{"bias": "all", "init_std_qkv": 0.0625, "init_std_down": 0.00883, "decay_fraction": 0.743}
Each number is 500 + 25 x the weight over the matrix's rms, rounded and kept within 0 to 999. Layers, rows and columns count from 0. Numbers have three digits each.

# q: layer 11 attention query, 96x64, rms 0.177, rows 0-63, columns 0-63
# k: layer 11 attention key, 96x64, rms 0.183, rows 0-63, columns 0-63
# v: layer 11 attention value, 96x64, rms 0.168, rows 0-35, columns 0-63
# o: layer 11 attention output (transposed), 96x64, rms 0.13, rows 0-35, columns 0-63
q0:519528484497509504501535504522509501546482453508505487525459507518546496503506528515518498559486495467495515511474516508479510487503489481481504496522517506530474513475447539496545531529506492
k0:511498519519505518468509515531476474502552484500493516507502492474486504516509511491483508509517506531507521481518504487488493467518475544498497469508535490527484472508480487551464485510511456
q1:484482478493513509513491502479452504501483506500496460540498486523514507487507545505481483530465457506477479491459496488492476543452526485461474522519540477546498497466474494495564478531541506
k1:479519486533487502461530487456497546490480489469481489463472469495483507493485498492543486552505527530489489503538512464485512489519536516499548472506517494538473496495490482510496500544514474
q2:504504484510481470473487516500472495491520518517486503520531494507477474481538485472520527523490557496465467535509490505475524501510470490517478476509480490492518505499506491496515542471500507
k2:484516501508510476514484494525514507476487507482518465491507485524526509513508495502514501461508515485453487502516493497509450507488498532505488493487544482483544491503524479500482483515493484
q3:485517508503514475489492509518481512495510462474481548502455469513505493513513478544496492468513553491510488505512505468497479514486492469522487506478523505529530526498516526518522531499547545
k3:518529492507503485494501525547510538440501485490515488522519464513482531473448507516538486525470454517476491505512515499502485489533479484539474506480507484521506518489487466484477513497502514
q4:492446509517461481496490503489503471473490450506441470514475543480504477506480473526476502489498464514473501478465464503439459500499464467529523486531538521524489544512456454476533474482480494
k4:492529482512496540517533506512454514542523488466539496512479495536519446526461493519522539493467517509488504523502478499513508504519483458519481490518509512523497486529501459506487482470491503
q5:513513514509508504448510508466452507540519481456496492477494489491523513529540501532498474504495478484458491487474493487489501523501534539490510508481481507488522496487480493503501488515522482
k5:473484490546492513504513493467545503494513497496511503500494508525448527481501531490473498508518510524499490476480499508504526492551485502485493487469525465497471479483515512492509522507507515
q6:499505501524487542540487468491504501517497498507527500528516478486495476503489494455526507514481490481444537511532513486514505523522520492492478526495512485540519524486530479475491547477494516
k6:485485499492502467481480472507474533488498510514497514473490467497504521512510485504531508490527498516491486468479494495504476439540529476501519477507491535486513527510504512497491502488482476
q7:505500521527519473498482443469531439520514528481500498510509527514438542500506464449521472489487528502487504523536490473515531535522462465540477528497492462457497520541509539493449514450546516
k7:501526504480524473525462474546544508520435542512536475518528447525495502533511489490468480464492519509444481459497468506504487506489515518510529522501462509551533466490517479447516477521505564
q8:464480540514473534470536537531472515498479516467460522517508489481519522478509579429492557528509511472530484468487551516518485501493491501485480527524508475481507495462511511517472521530510503
k8:516466489540501520495512484497493447555483514532480520481492500502467539439533513541525509492479476501475498426526493519484520485462474537536498511564528517472482503519531489479469501443483502
q9:527482489460524479474483485480500464499502484545529507524537491476522501488511474528527502468512534473510493487470495472547501495512479503478490473491491468477477546546506518528470493533503505
k9:499503484486522493499491474500556511474492492509505495504564533503520460496502459490485493519492517457520503501520519516456528508504486487497473516473500536528540484492484537499520502525497494
q10:513522506484511538500516489486481521491478494531501509547490474473483515521524534486534465485490491484482501493521471502477513485531496526452497488506514506516502490517448533506490488500497490
k10:505485520486475473495500468483505472518504530505511489497481553469445480491495495483523469475517471486494497498494480497495521462499502488520490503493494507512474496523495499536503491527505474
q11:457505530529507521498485489467498523497502468508498500512483496530560476484508513521491461511474483539496497510502499495495481515528521525553505452526544514463478492493524522523482462526537501
k11:523498518525471479479521512507519469486526497486493507513479526542458536523523487461488507511449534491500482502500495507456495486492494488494523531503499513500489501489531482519472498459517498
q12:523514487519480425513538495486463506493466534516504509500456478486506484501487505478479423507528502508478511520466512476526529478474510445495502507498469507504478493470493464507482522474512483
k12:479487522502506521489488513507487497521527528507546518500503465494471522490504517498428487547511467517446454503495516507511491438464491506506520478520529485496548520508482491535458484522492520
q13:528492489516494523518516490496525495558503532518479530518493475550477476509445453510524488519505515498511535537493488438491519518498496471532497515488484443493502507527462487489504533467475494
k13:473544504477535474513485479527505470512531501486542483476556452475486489474516482477461509482485472491468507513491502504486480495511495501501537499456478514476478490521493501523475492489470495
q14:472519488497448464492527495478481518519534503529543508523499510495481488512560463480503444517519513529491514498511533475508541475503514483477522493502530497517528526469518516523483501546471503
k14:515442475524487498482505511504491498492571567481557490507504513522479476504551526505506449547513495485487461494484488504506486500508522488511505527511526496494535508477489495506469536488529496
q15:485506554517511524474451559495493480482505469460476532544483485494543534501479516507483490479506455522501485509456508523483522480471522521475529488489478494486521477494544518498539481536477483
k15:522507523524522540520531538462508520488519509487475502521466548534486495467488529520526516497470505502519516526497564526494521481483499488510534522525539525503508468541528549507519499517536471
q16:478507507448462482467517498521465501491453483460538514521500472496588551481486521514482488487528490529490498435480506528503473473496509479501531497483482487517527512463468487470527475509472493
k16:491492506530467525492484510475516500460510482494484486496517515505525469492416517497553502531520446475522485443492575495509519534517500481456502466489519530513466497486471533536499488488464470
q17:524521464483494484508516470490480529526495473516459504483520513503444498526553461526489479510512509492428539542487524471512487478546537501463535496513523466489473518522487502486540484489531502
k17:504488493491512496476499472488493495512532491458521519573498514451474504520504486494461487504534493501495478538501480532548507475557505491467475511484527482510501519518465474501466522498545480
q18:550532512500486482520496511532532479523480512484506499484511463544457486490488478467511484465493516488512532485535486488523522495496495482504489507515513470540489467517504515462471512523498511
k18:520500523475519495524498522530479511510483520506508487494497474469545516531489482523482488486485481481470507470508495443503497533523497486512505464458489518490483497467484518492499513543496497
q19:522505486494512497491514530522492536513496513492483498533468505524498484517496498440493471503465539579521515491488532517536496524521475489501501480481521524554462528501483519508528504509461477
k19:519497553521509484493508522527454496560507529463489493473489473489480476528522525478480474495469473513526510472490535545475530522494460485509497521515502472523498518543513473538455499498528461
q20:485483489493486545529484523523479466510496504492489500476506516537499492480490521502508497515498486510462504445458507504489506488531520552486531531520511527476486535508524502529506494494486450
k20:502485522567483498501548526504491485530493453459490519518457506455444484501528508511496532480481521489525468478489452523494518499469509500512514506533483506472499489514461495514530521474491491
q21:496492515480522474470518494487502469525518530487498473532484466488514518488478520460490519495545505502478499485512497502503490503489529515498510498506498469443486510455487505503488536523496472
k21:517483493514514529515483486474519484499496490500485460497509462513528474493523531499496502506504475449473504442505504512470492486501471503479501488533490505472504482475515485515500504488486503
q22:503466507511477454546501482476504503484499538492509488451508454499505496475537508481487473482524495460485538506524548474518504545503478477534480506516520550462486508500506506469454522463488537
k22:498499472501463516514450471505502476444479474494508486497508446494517552517510500520498518528497454516453470498473459471526487517533505514522502510493504542499504570488466502428512474537450511
q23:493506510494481557517501497474511518493456462521459476485470524477506506475511494508459497478512463482484510508476464541491503535483475513452482499510515485502500497471534512490504468493497501
k23:499459486494498487472527464459481488498445467516503500494513520521500513519450486508518509477488519534516521511521474485502487504489505484512522535485491495526460509497501526498502493511522488
q24:528464536516528482489472504487480499489501453531465507513519501527536472556522522503495497510469499505505501530509513490533455523504501501474543483461511526566531483476497498473494416500527474
k24:475497500499471508479531498478469504481482502507486523496501514479448518534516505473520495533439501500521503542518562468503520487558499465507494492451494499475509475514525483500478518489534454
q25:493531512457485467501450482515511489553482508538476509490503535489507488494481513504473452482534538508509516493499472513477497473516525484495513475477489510530525543509509516468513534500480473
k25:508477520479509510500482483491475502459503483488509486504509510471498459504462505476533532518532470500492510493513490478499488528532506462499470487475479504489535492537497487509482521511462522
q26:548461541464482490486500495534471486484472528479468496513467493493531521475517551446494512508476472496492461470495513480473504438474477515521528528511505478512514504453508498506514532504472497
k26:468516525521521543524544511490467507526475500515461525511526478532471503501513489526534510491503490466461500474512526496503501497490529514499527446557554473500502499528484498485493510535463513
q27:497539482502476487507487505503486508501505482503525484515482491515520516459488472459503456524518482490474495455511495475537491470486473486517499513509495476495516496476507477458474531528500485
k27:501515478522531504471468521486487517486526483477502491486514529518483496530486482487497485515489491483458479441485512450502484504517513504509514476473492510495500512485469508513514518487477469
q28:523555472509558470463475544511514521477513533521494493516497505517475510519523515475518478487498537492451513477496505424500539534460527516521468521484472499483512507499534518477482521495484496
k28:525521496515531484485494494459522527535499511464483485499542485500497561512497506522515532529519435479449507530492472473513506506519527530493507528487474502498536489461486490457537479535502499
q29:457504533455526517497523508484540496544495528474494525476531491490468481483507490535502535457522481516508481518480478477461479495495545522491500515471487525480479511513496504542453533467533512
k29:499506500467533490537498455488538489501507513537485469491518488493480512483486491513500502502536514479560486494511452514497494504462446470480486510507499502480510485528493512491500524484513541
q30:463471487531542460487529520483508492543469501509500515493513463481483465471500443511516510451537510507512482479486522477503503533501506512485524511528474515472520513532457541565475553499497496
k30:528502491482527495557499500500549490473506503508528444473516492471538498483537465505460493499506474484490463461516489500488471486501471483523493551496525476506528511528473486487511519473495542
q31:501479495498464525521469500512538496482512488499460452465530494523473508525473448523482499462472470520525505552522492490514496485497461445504488456479510564512467484508539446507486428527503469
k31:507490500505491483475542499522465495521519499499476512503449509471497480551487475522486472491462524531521509565470497517505496539509475486513513561485483511453501501481492492493493515489509473
v0:475519468508519545482502529505550446503476490486471534494520477491496538523472534533488479497485512505481449534531481460530475538503497528545533560531501511489537517514472516487464490470512514
o0:495533470512534541514547505479505529510500484486494513528489501491498497508528504468537478485479521522518485529500517504472498520480482477465488486466544475522442496534533509511537490508544499
v1:489517525479511523471469549525499476487484513463484473497507537503485494508483514482509508454458528478530501503549486493524520510486511469530547483491490525506470499480492534499511496479505493
o1:516499495514517492539499493503474534508501522518481482505481489493516475488492467476475472507476467517487455527447521511462460518488462514515485488473495494509491495478513451505443530498504521
v2:511471515529506454515445475474495508490532501534525487493521499496489479512505505510485501535501454455512492498493487463552555482472559496538520444509479477504506520496482509498475467507524472
o2:494487562488528492490510465478526491534485497499487507469455521475523544540483479502520476503520523486442483487480498510494478482511481534475510521526532489445517493456484483481474489505520505
v3:503480511539547491494505466533476467542529454469464515490532511451474528479532474530509508468518476475494522515541485523488510545463514502535511512507490521469505521494481549493530465487497521
o3:480469511493460485445502489482509498491487490516474501510473508494452455514516478534507538509513514545488502542482535459461462472495533521479484473475517512483492535546503512523477498481515535
v4:467525479474463532518514507492522471480477526470512516465482509505523525518455507523493501442461479527522464511520485471497523530502520502488462515464503514454473453456471520474492548504506494
o4:477509484529513489504470465500510495457539488490463525523501485524500487472515523468477489457470489527476511530515500537517507503467458507534473519537537485507510481524530429509508469523532480
v5:507494489490501497473507493514481482452487512481501485476502471545477538480483533520488539525530489511512435523510470498499514459488501520506506513477489510535528518509505484468478503493529508
o5:495520518483487505495527492508476500464461517513488492528489509509503480509533483480543485492460494502491503450517514497528479526516500461493437502513514503464464461495513507523491539496476510
v6:495493477488499538488489493517507521483514564474476463484482527516481494471487490478500493505529511528531472489452487548504555514519498480525476475525499561526512537476501531538491535473490533
o6:478500527554522478564511498531506531481554461517478514518547476501531484508446501454503473524491495512469498476521513489495484506509494510518509473486501482467468473491479476487477490558479510
v7:519479510472515480495462505488523539523477499474471487479465486446536528529500518469477490492524494495519512507455476569486477558501501506532499514551509527491511499509519544556503547497534480
o7:455509464516506485488517534527525505513509494516516522544513496470500494479453470488520479491533463503426509519467502520517488490470495482513512497510512477433467505530449489489478525515506484
v8:466494516505507464502502475492485479476499528507526555520500513503520499501532507521526478501487512534494459509505477471486495496475464475517477488495483539494532488478528508505497523458480517
o8:512496518515503513472527528461474496485495477507459494493495508525495476486493476510494473497518488466522505508521497501522498496508544499489471488508551516485519509539509496485493505505501453
v9:428468507472474533471538468509526488466473562436500469481495472463479545513481496512494550516479451492484533526497434443514499493500539514534479544536442549480521510462505457505510534489499514
o9:525509479569501533503550542528486474509540486457505496530458511511510444513479527460501471546447504549513494499520585514494483468507476502511520508548548452505495489482487504503511504492524438
v10:474514516498494528498500464527547525505470527521468521486492484558446514486495516468478504460516498532510505508477517510548492475504494485538538514512535479481541534476463516514500460488530545
o10:515478456536494461460467525482440531483510484494512494506506487499522537526501519513531495520489507474461502501494517445476500557498449513456469473487496477533457503461494504505512482521481508
v11:505500485475456470475496445505545486443465507524472484503540530516513422493513497473508513521449506462488476530499535480516540518496501505513529525523467546510497512505528501466529517472468501
o11:500507553489508487511511556505481477554540535507503473480447522529527498540511490437471438510484520532508479488504441536513541493505485531454513489517506462494525472485543472523456482481528504
v12:506529521525504512500497497506527468513519513494528463488530473541493499454517494515487463532520470529500514507507527523540527502515482483510529488441515547478506498477479498555486506454511443
o12:539492538497527485565519492523503534477492524506468459468540524487559484527483462517524495508512515479471504532512483496507461490491506454514493463514522490511542504518549461470552485528497533
v13:551498466523533489559501496506493514542497461483485529524504535488490516497525493466523465548508518466513481489485533498470527480491512451479519445482514457507501476532515484514495501563494489
o13:481524520477482498521472451489505497523503505551551504519546531488518540514544502515525518481557533504542510526505500511515476506535507540527512511509499484490558569510497529480538500495487507
v14:541485513509481468542506522493474551517543437512481492539486468586495509523551529479517508504468487463502506515485541554512509456479452477425510453488483415536510491495508500498460513511458445
o14:516518478414512467468474495472531481462455550502520490517522434475531504532516473513507502488480501481492487467523458456522534573509512551461488516498461529489541514473464525465532484509494539
v15:528495494517502511535520503475488514551517523492489573526464487500448546530497531510452493483542486545460470481488500487510443502459517505518518441494490533516473495513523498535479492524526508
o15:467484458533476546486511475504505507441459455503508474479490507509537528498486487547527536512492486477512525541533512496489471540535554522496501519494464478492498490506505550460540505544493503
v16:517540505503506537497512498493476464474482466463540489539516469516538511489482504544475448469497486502493529489492511494491499498478496499453485509513500494504424487503499507494492452502516447
o16:479500476462478466502502483496526483503477493474442496486480492522477513493517483497474508444455473483508493525505504489499495504440487451545483503448493503515518467473461465438516489473512543
v17:465498484496560504489541471503499510527494520498489531508495470453459545504497490554482506453456441523495505501496488523488478508535484492485522458467514534458522485490488466482496493510500488
o17:502445435526516486491442530502476476441485468508514469449492523452476512477497465477533515498480505521501545499507538486511458497501506475488460496501527497498475532520482435474517513457502502
v18:499446511500523520534554488505486492526516479505506539525526502520531496496547510513483463485523519498478494468475526476486499510479489472464518457461483475488441448503543493475519518539500455
o18:490529541491470484493470501481521487492503508482502467519523514505549533518480524576493495484509451514539516518527465503497495466549537520535470521532469526511529491522496493466528493500499523
v19:498522450531474465467488466564513524498474467480473489484487482542485555478490445491473572509494491532512506497469464521481507454512472528574497488542486539486511515513499521534555510444532529
o19:446467506515463453474528510488482521476500570497493496534532527524487487448509532444507517526491542515503513494511552470488487518510505491465527473504516470447520504485479503496496510543493552
v20:534499502491496471547530533491445540483484432579533534538554493490499489514493490498505480454489501491500508471538523462495493464477484447484501524537513465527456451503504488490502505473514510
o20:514521513522501499486474509443502468530454556485474514510506490525508522467494471504473519488503505491513507512501477506492527465513491523444459491437450472515544511503503528496485542464484485
v21:441524550543525499520494520491509504490514491536503515482472493500485462489534458476482523520489512503456470508500469505493518495479526512532549461523485476524525517527546486502518456513509531
o21:489482495471468505490477474439492501484474464475475497487504539472506515507466509489575490551516460516476444506483485534476522517550533497479508500451516506498494486463491516530491492480486512
v22:537492493503515498481508508479476455467474486477518507503524511515510515521495510510541505466496499506492521486507505452515497541525519507516512511482478514488517447494498461510487493489481493
o22:506472501476520517517534497520500486524546517471470523491537502493520485504543483551480464488469511472507491512497477488444487504489514486487487493522509501468517494512503493484501530465508496
v23:511506483448472502543506527485483531463466478547502493516482551503500468529531464520481487549492517500503531489493527514503509512512492451492505485460487465513518469487533500482508532463486448
o23:518504532503469534526451490508497479521506556502535476489537468489507517485491508479531470498522506475477495458540484546507517498482528526471468520512517480532519522517510461460506516519468507
v24:520529479520489471484517483523539504473471520492462501456463521451483512492458534503509539511525533512493506522482449503483501523537474514515529526547525524461519526502524495504506502516499566
o24:478494473516476482463500505503484542494554465517491515504512541464480509487517482489487523572485541519502498500502525510477511518469474492520508456514476458479470489494493523523436488524523443
v25:495521476513498496457508478498500503483496497497490511479486533457524485507518547478502461523506547503490452498521501464448493565490495532505481480530481468500461489533510530432523519492490493
o25:479504487464516514487542508504524495528539475520514501524500487521498531468503520507483514453496473521547458474498487535496489487507508496505517506453496510483482506555532495499435464523491495
v26:480487490492466461512477522495533468533507544474492502499542490495488524490495518506502495508477494486471496513490494538505520521516493502513528456462536512503545507493477479520485506497509484
o26:504508489493535502513483491465511527477494479476532463505505507503492506497488449527523488502494508507478495450498511469487480513517533504517495514533505484460481509526515508513532458475528503
v27:518497490484475478523527487484501492534487529516451476476522486485550476533453518539499497525506573479498482534494498555462502537509520480494532519485536455470482519490485522549532508467490525
o27:496506480525505503507457489508544551543485525520510500527483523535444546483531477499493486555536514541488528475498506511498505515525510515495490474519502531554499543534516522445485500509460504
v28:510496537493484532470485528510526559475495527529485490536455491508500434481496443485466520483490504491515560468529495508481503504522473452517480524521492515562533532483486500473491515502501505
o28:511494527502499506480510560497499526488485532514509530479551460478523508503444526462503472535487491498511474489488505494506535464464486509518521520480482521503467448474513520503497494473476465
v29:540478499501464497489499467497504501486518504467551443512509527530529500519509479518581477510454506516485476542511481534490507507553540494493495455510534500524503483498511514497468519499477486
o29:468514502460496504535531518537506450521519468505485477503515511513483504476516485484485512545526546507503505436519481510503505552474503498516520580510539486508502541487549454487484522482515520
v30:450540517505474516522539544526518534498475523534490490511494482546477496523537475516459501502507491567566503501499529527479473512469498540489488543543461506509529507488541522512469526497475493
o30:536468469465448537488448521492548534444493493466498492514519475489520478489459538483510497470491482495494509490494500493491507519461521484452522457474530513503478454459494473504538500534481476
v31:498531476470493470480491479558521498470486579509487489462506512494514510501499518493483506516490486508537475475488491512453526503541515469459531521520535546496502510510495530528477525475548574
o31:458469506507475476491497494485522508501547504533513482507491501510505503511439485458504491487505523499503539488498538479532534493520441477514471488496512520476457531491528506522463536535495450
q32:485527489508460488489468512481476516501497538506494491491491515537468531462516478470463501484462505495502475549528511494513477459489471493530530510493497505512476511495543455480475476522514494
k32:507535471510477477502515509515482501510491539524530476528488493515489524466517492474500456495501493491475446494507489487495526487468466549492518522501466473495462490523510492526524514521513528
q33:478509502525495475508468441488486467503517475507493513481479488476475486529512500554490490490493507478472486532495481488544500565538437499513482500505492525490517498497521494507523488455516516
k33:483508517511531511547461452484499481486482490520530495517526491516517551512530463486522502525510449507481505468489464504497482485522500505518537507514523507517502485508461505472534475530510526
q34:500475494454471506516501491511452499532480507503531522490488485484501505475479588474522518551492517476465449485559492504526507499522529520506490534496512502489452510452505529483499512484505479
k34:514522507470526538538523516447512534514536518494510511507455464541498493484507471515484462546489516483533476502507559518478478505515480497489470454535513526469499476497469567494482544507520489
q35:498465474493501503529514521540481495453487489526519491491519526499505511469489507519487496465451499509543517519517489465494449506455509524520473506467478527480499467516467526507496502450510514
k35:495532484485468537534511492523534563505473525493494505494512523517502511497444499547516511488472508486502501523526489473508497501471484480505510501484461562509483467507496532497492471483530532
q36:494506526523511478441503480487494501529507493512498479546460486467486516516506466500476476477493500505500491500487526526456492473507527486481517455470524494532508527503525557497494487533510488
k36:504486510520476497495486504485465492499503528533521525510473521489453500480527529513534509503480525497497480515514512530512495455533505508499503507480545470499559526542531465523465544491570497
q37:491482528513455489498477491495515485467488520500522498475465491513487509486508510508512479461536506496479492512462438532468487478497500513490482473493520488546510517471527497495514508528514461
k37:509474467507466476523528503483483500468487472509502509548490507506522478464523514459481519494547473481508510515516507529536528499538484500501493503469518503507503526499486503494469510499509519
q38:519533464493492544508494508495493517525476461495534443534484512520493523505468487545494514478561446488492519485458497511513466476513530537428523518520464493502446561460490462493501498505490467
k38:495504535557481524497497484478521530526491457494463515507472549500470480487479517498530494501564503514514530532471543481484549506567538548518511498527552481468434512497509517573487523504521452
q39:540458473473525440483496499537455489490507528457500491493525464488501492496511524471486502531492508496504462552542547478505471506519493433503472445521488445496520503471492463467473546469510486
k39:517502490438511453535509514506530516501416576490545516496503478505542460493498521544483464540484504475500504458496495515475494505482475504520488452525515478511496508504494451509530536494474512
q40:548506447557483513522499476488477504526511532487513492466488505522491478530513538511525457505494524501535546480514502516551566530482477470505472489505521491564495489471533495491507505457517504
k40:510492455515526532527476481524524501529481530499524497514505486500488489486563511454533489492503495512527536475494474544471481545500479467496500530502514521533500491434486494466468508496480512
q41:486507531515546566483502512505497500509442523495496511498530501520461518515470487530512479526518516483505510519480495526491513484512547560461452503467472427488466492491515531508508513496517523
k41:519469545494550489490485486475482514505452501491470474516512493444459490503503484494506458460504510476482507560553510514513459441515514476458522507502490549507443488514524534529483492477524481
q42:476472484530491460483488495500518480487503489503505471468535525477453495490496471501532497522484505494516506494507523537510469505498471480512494525502503522498531502527485502487493530449550532
k42:507515481504539561527487479488530521511480524524526500469492500501533490511481490494526529507521512482484486496516461514507502492503497522488505504495454490507491466515540478475493489482517502
q43:504521473476435477493524491513551481488530544538539514560563508547483477507510480485507496493529537518449492494502501491519484452528534471489538504470469495463526529511438518510530510487469510
k43:515514485480510484485539488524489549494505479544477484493514513477507454490460506506584534470534543491453482490508517499483496466492500498505531476500467459449521542496477519521533510537450456
q44:524530494496507491506468475515528503518527516466515528520507504506496532501467480506499482454540505469480505487540502497516486516500479517540487525494529485520550518488534512460499498476497505
k44:504523523488516472523465512484503527449483478476498499487514491508561502460496463492529523523523459470441476513531484440480507533522524534493497505487535525541527506477493489479507519545480506
q45:495517498508480508495517507510486451443527437480535502473527503485494502491533519443462492530497519491511511496496489491459499488475479455483455524497538513543528505496503498462479492484474521
k45:506506447473521516514491485529543523478533520489499503515521487543530497485488512485508503510505491530540492481502518493472465500465566497497482488471483478503541520486534498503463498499489540
q46:481520512480520501470537522481441485507511488465476506492517465488530549488498458475508513472519468519518479451516494492489552498472483503489498526487490528476513513449506472510515531514513478
k46:510510512496476488491467518454509463535505500492465528479485457512501508511521514492484502476516466514510509491454495504485484511475485555531505517550486501509519479510526524534481482507527506
q47:492512527498507495520510482485481500530503496526483492507504496528508484474420519446520480498529488508489489496473503479504500510486474507503459533579504504475567525529505518511471500527488488
k47:514497486496464493512496492527501454507539514470522461463517501490546508542486467461468505527561489504463444463511474504505493493487527493508443511535513531486509537484496507497521494474510489
q48:528536491490475509549497465519473470528493495498457529490513492506476510493507483473478493498495512518448548483501492531517530481483533521506486475473541526481505493490485467474494502476480493
k48:470507526500530550501443532524526466500510481510470491533497485489484468469521477493481474483495494471468494479505506482510495495469466500511507511503489511503517518507449529500463534501471498
q49:512518519481506522484486522489543479491519502519506519487532538557524541508476501511468520536505486560526463477520497531498518512515513515439509447486478504536484545513539500539484417518520509
k49:513444534498516473453469528549490548504532507533499543518536495483447509506488530466491523517475451535489440499480516494483520465518473477495505488516516475500489536478500522543473466494533492
q50:520481529467497511506489536487520547487517486517495487519477491546499506470522501503455531501546536522533534443517510490510478512534474509486496487553484472487492485513479527560458503484503496
k50:497472535511505485496564496552485507524503494528486460528482477491513512502495520475487524494492512487537514482479480451501510514494475499476470516526526491446511532492555456477505446485478493
q51:500511529503457491460505509501499484510498502496490511471434501489567492495508492503495514503515525497490487494497544461534478490487493526523448483511523468490518502534494504457510487492520485
k51:539472506528476483536489493524477461486496523465518514508453516477470487525510539510490514505478544448509469484530499470483504507489489511507481537492479489482530532535512523455539500514499513
q52:490492468497468517522495433473515507488524516516554513501528481491493471493487475506489477505495486442533552525548511485509496522520517506509515457511505455507485497505489463516456506508531523
k52:521454488493496526470541468520514543493489463488560478526508506448491504539549481520525484544484498469488514502516471456462498539498475503504500492511502510504492508520515475536502531527520508
q53:438490504474484523505488519517470527470518508513515471460502498500557474503491528491487480500514497505544525490474471536494490469461504471528493487501484477447482507494501511530518512507476537
k53:449470487512482503522461496479492534495516533523514471508533516496505482534469512501468502485536492516492488513506508507490469524460484496458537458468484587473476496463525507514534482525446498
q54:489500525484468482506497510549522524488462490488492465469501512510529489495449482500491494490467468518538462522523478514487492434451498500441536495500477518504501524459481486534502473524460419
k54:504536500556458462491508544503500496502510483506502514483523519515472477495477522483455545539489501522528466527493530524478482490490478507493546506517497510472458486517483459551480504488520490
q55:452474487477494516449499516486484474493508451467536481544470462493548504531502530478484464446481468537516472494503446517450502500503527529450505498526526468466506477503510507486474463551492464
k55:459473527494435470490549476485511525475554498489512548496512484479460484489518532501476493467485532508497464507516486530502473504499512511508512499508565467475493534489547512522438496513548499
q56:493504468482551469510495487508464490508502467493509524520486548480469505549465464537525509534492495502457529546550485451470450479520511472491497490486487456527462489491509500515487457445517536
k56:498494544464521492536509501481526509550503537480492475566478518467487487532479494506517489551442442477486530522537447483485511459491533477500528469473489471554501504492473458523508484498545467
q57:467514460510475491475534514492520536522532503435463503500471524503511501440489528469469461506512502491504508474480509518487498526483518514496469468575527528485506464481505543517526531502517490
k57:489465491492491508509530508484465515540524498469461488460455529485502484464527466480407496494519519512507493500455478558444550517454489483508492531501511526466537465490517470482483525483504492
q58:507504503533525515500518474518462510523510507497456507538526507508488489508524489469520484518486493480453529549461505506535518504506468506537488505500559496456460491476458508531493525481497464
k58:513485524489503494520528515527496441553533522474509482504459537504505486524546466500493463471497524472476528486529473518504467501433446494495489501516483492491501455551470491508471511455505478
q59:489467488460476497506469484495523519517501423510494532493526494531511474500511502501495492480501533528536512491475458484496446506505516523520491474456511482516488518483525514497513503537503513
k59:457467497504479480529501516493514530471501487547514496489518530471508495480475497480508527501512503471557525464475497482507482523515498476472491496458512497541479525533494550513507518540493517
q60:502494502517492509477494540531538475486494489496455497516477466498472500570495512492485508462498486504521472512511509509510516512505488505513486499488548552521506539514523450526525512468517509
k60:508522514541501494539493479508526484516513495514512544493526512496464503457535473483513526477503540480502492509460454521526505471477514522516496494543484504517520512493522480499479495452463539
q61:502535460506435558480495526524497507489490520543530485563493480461504532511477509485504493545518424531471508472504473497511484479520522536482528493506480439565512447466483492502500487493471460
k61:491528520511436505438546461489501529466475501447484550546479504519491467480485523464522476483470544555514464551488527482460524461519517504498502481491519531490486488520485512516465538492495394
q62:530487510486512511509485535515528541457502523498549496495521517516465492567471501532514548520483443538523503535477487519501506508495482525518473483477520531493500475477519496515487454531488472
k62:440469477515513470488531511511480509490537507478512562517534511504507514487494527498492523550513505541496502556513503469517518470489478475449492517528502488541466497513490489552459471478517512
q63:459486464543524490482499491520498474477527502508484481527499448502522459458493522490479511496510510506506501484503491447474473515458477448515456497491491475466517492501484537499512500489481466
k63:504512478490479465515485499476481530495497530479514468521543492526503510522443507512509545524517525493475509463501483505524511531469513467518480475477503496497530500489493512463508471467476509
v32:498503423462518521504513515501508496501506504485536502505452532528544517498560501510509491529466517491491467491507473502488506538509517508462543472491518498494470495531499508490500531513482498
o32:533516531529479475442483514474521515538490531490521534490532507495468476525448481500501495502527512482509528462508506471523510473527504521470545533519460506502518505483460507536495494503457522
v33:477511471479488484502529465529478508545469511501474502539502519452506538523478576509529501522506519528459482548497516501498508510502465494489437498502524558457510480504546518471475520514481501
o33:506469537518521494484523512500451499501488502485505521454455512505533514542503535521478464491477439494532494544533530491489459447499506499492519504522515538500517472460510486504528488493533546
v34:486506476506488478512476486447506479515490507539535487500513540510531488479488507460519514525524487486489514486530497498503490507481509527512511535474504494520528456531479457514506489506487511
o34:489506538546475521468516528518489506539483511480463515521500506504469521495489509487466485518502525523540499532470526530521532494519488479464498495522476469513510475492501538497481546525485468
v35:517472505540550488526516467500470490469497488495475553504526476536470482507471509533487508483497524518504524470501497511482448526544503494492502466493463489489500488538467470473494528514496510
o35:478505482512536502485518480498530512499523494521453507529493535480514499463516465504458478495525498497467514549460501490506460478475516496543515503495546493480497493527457500512502513481477519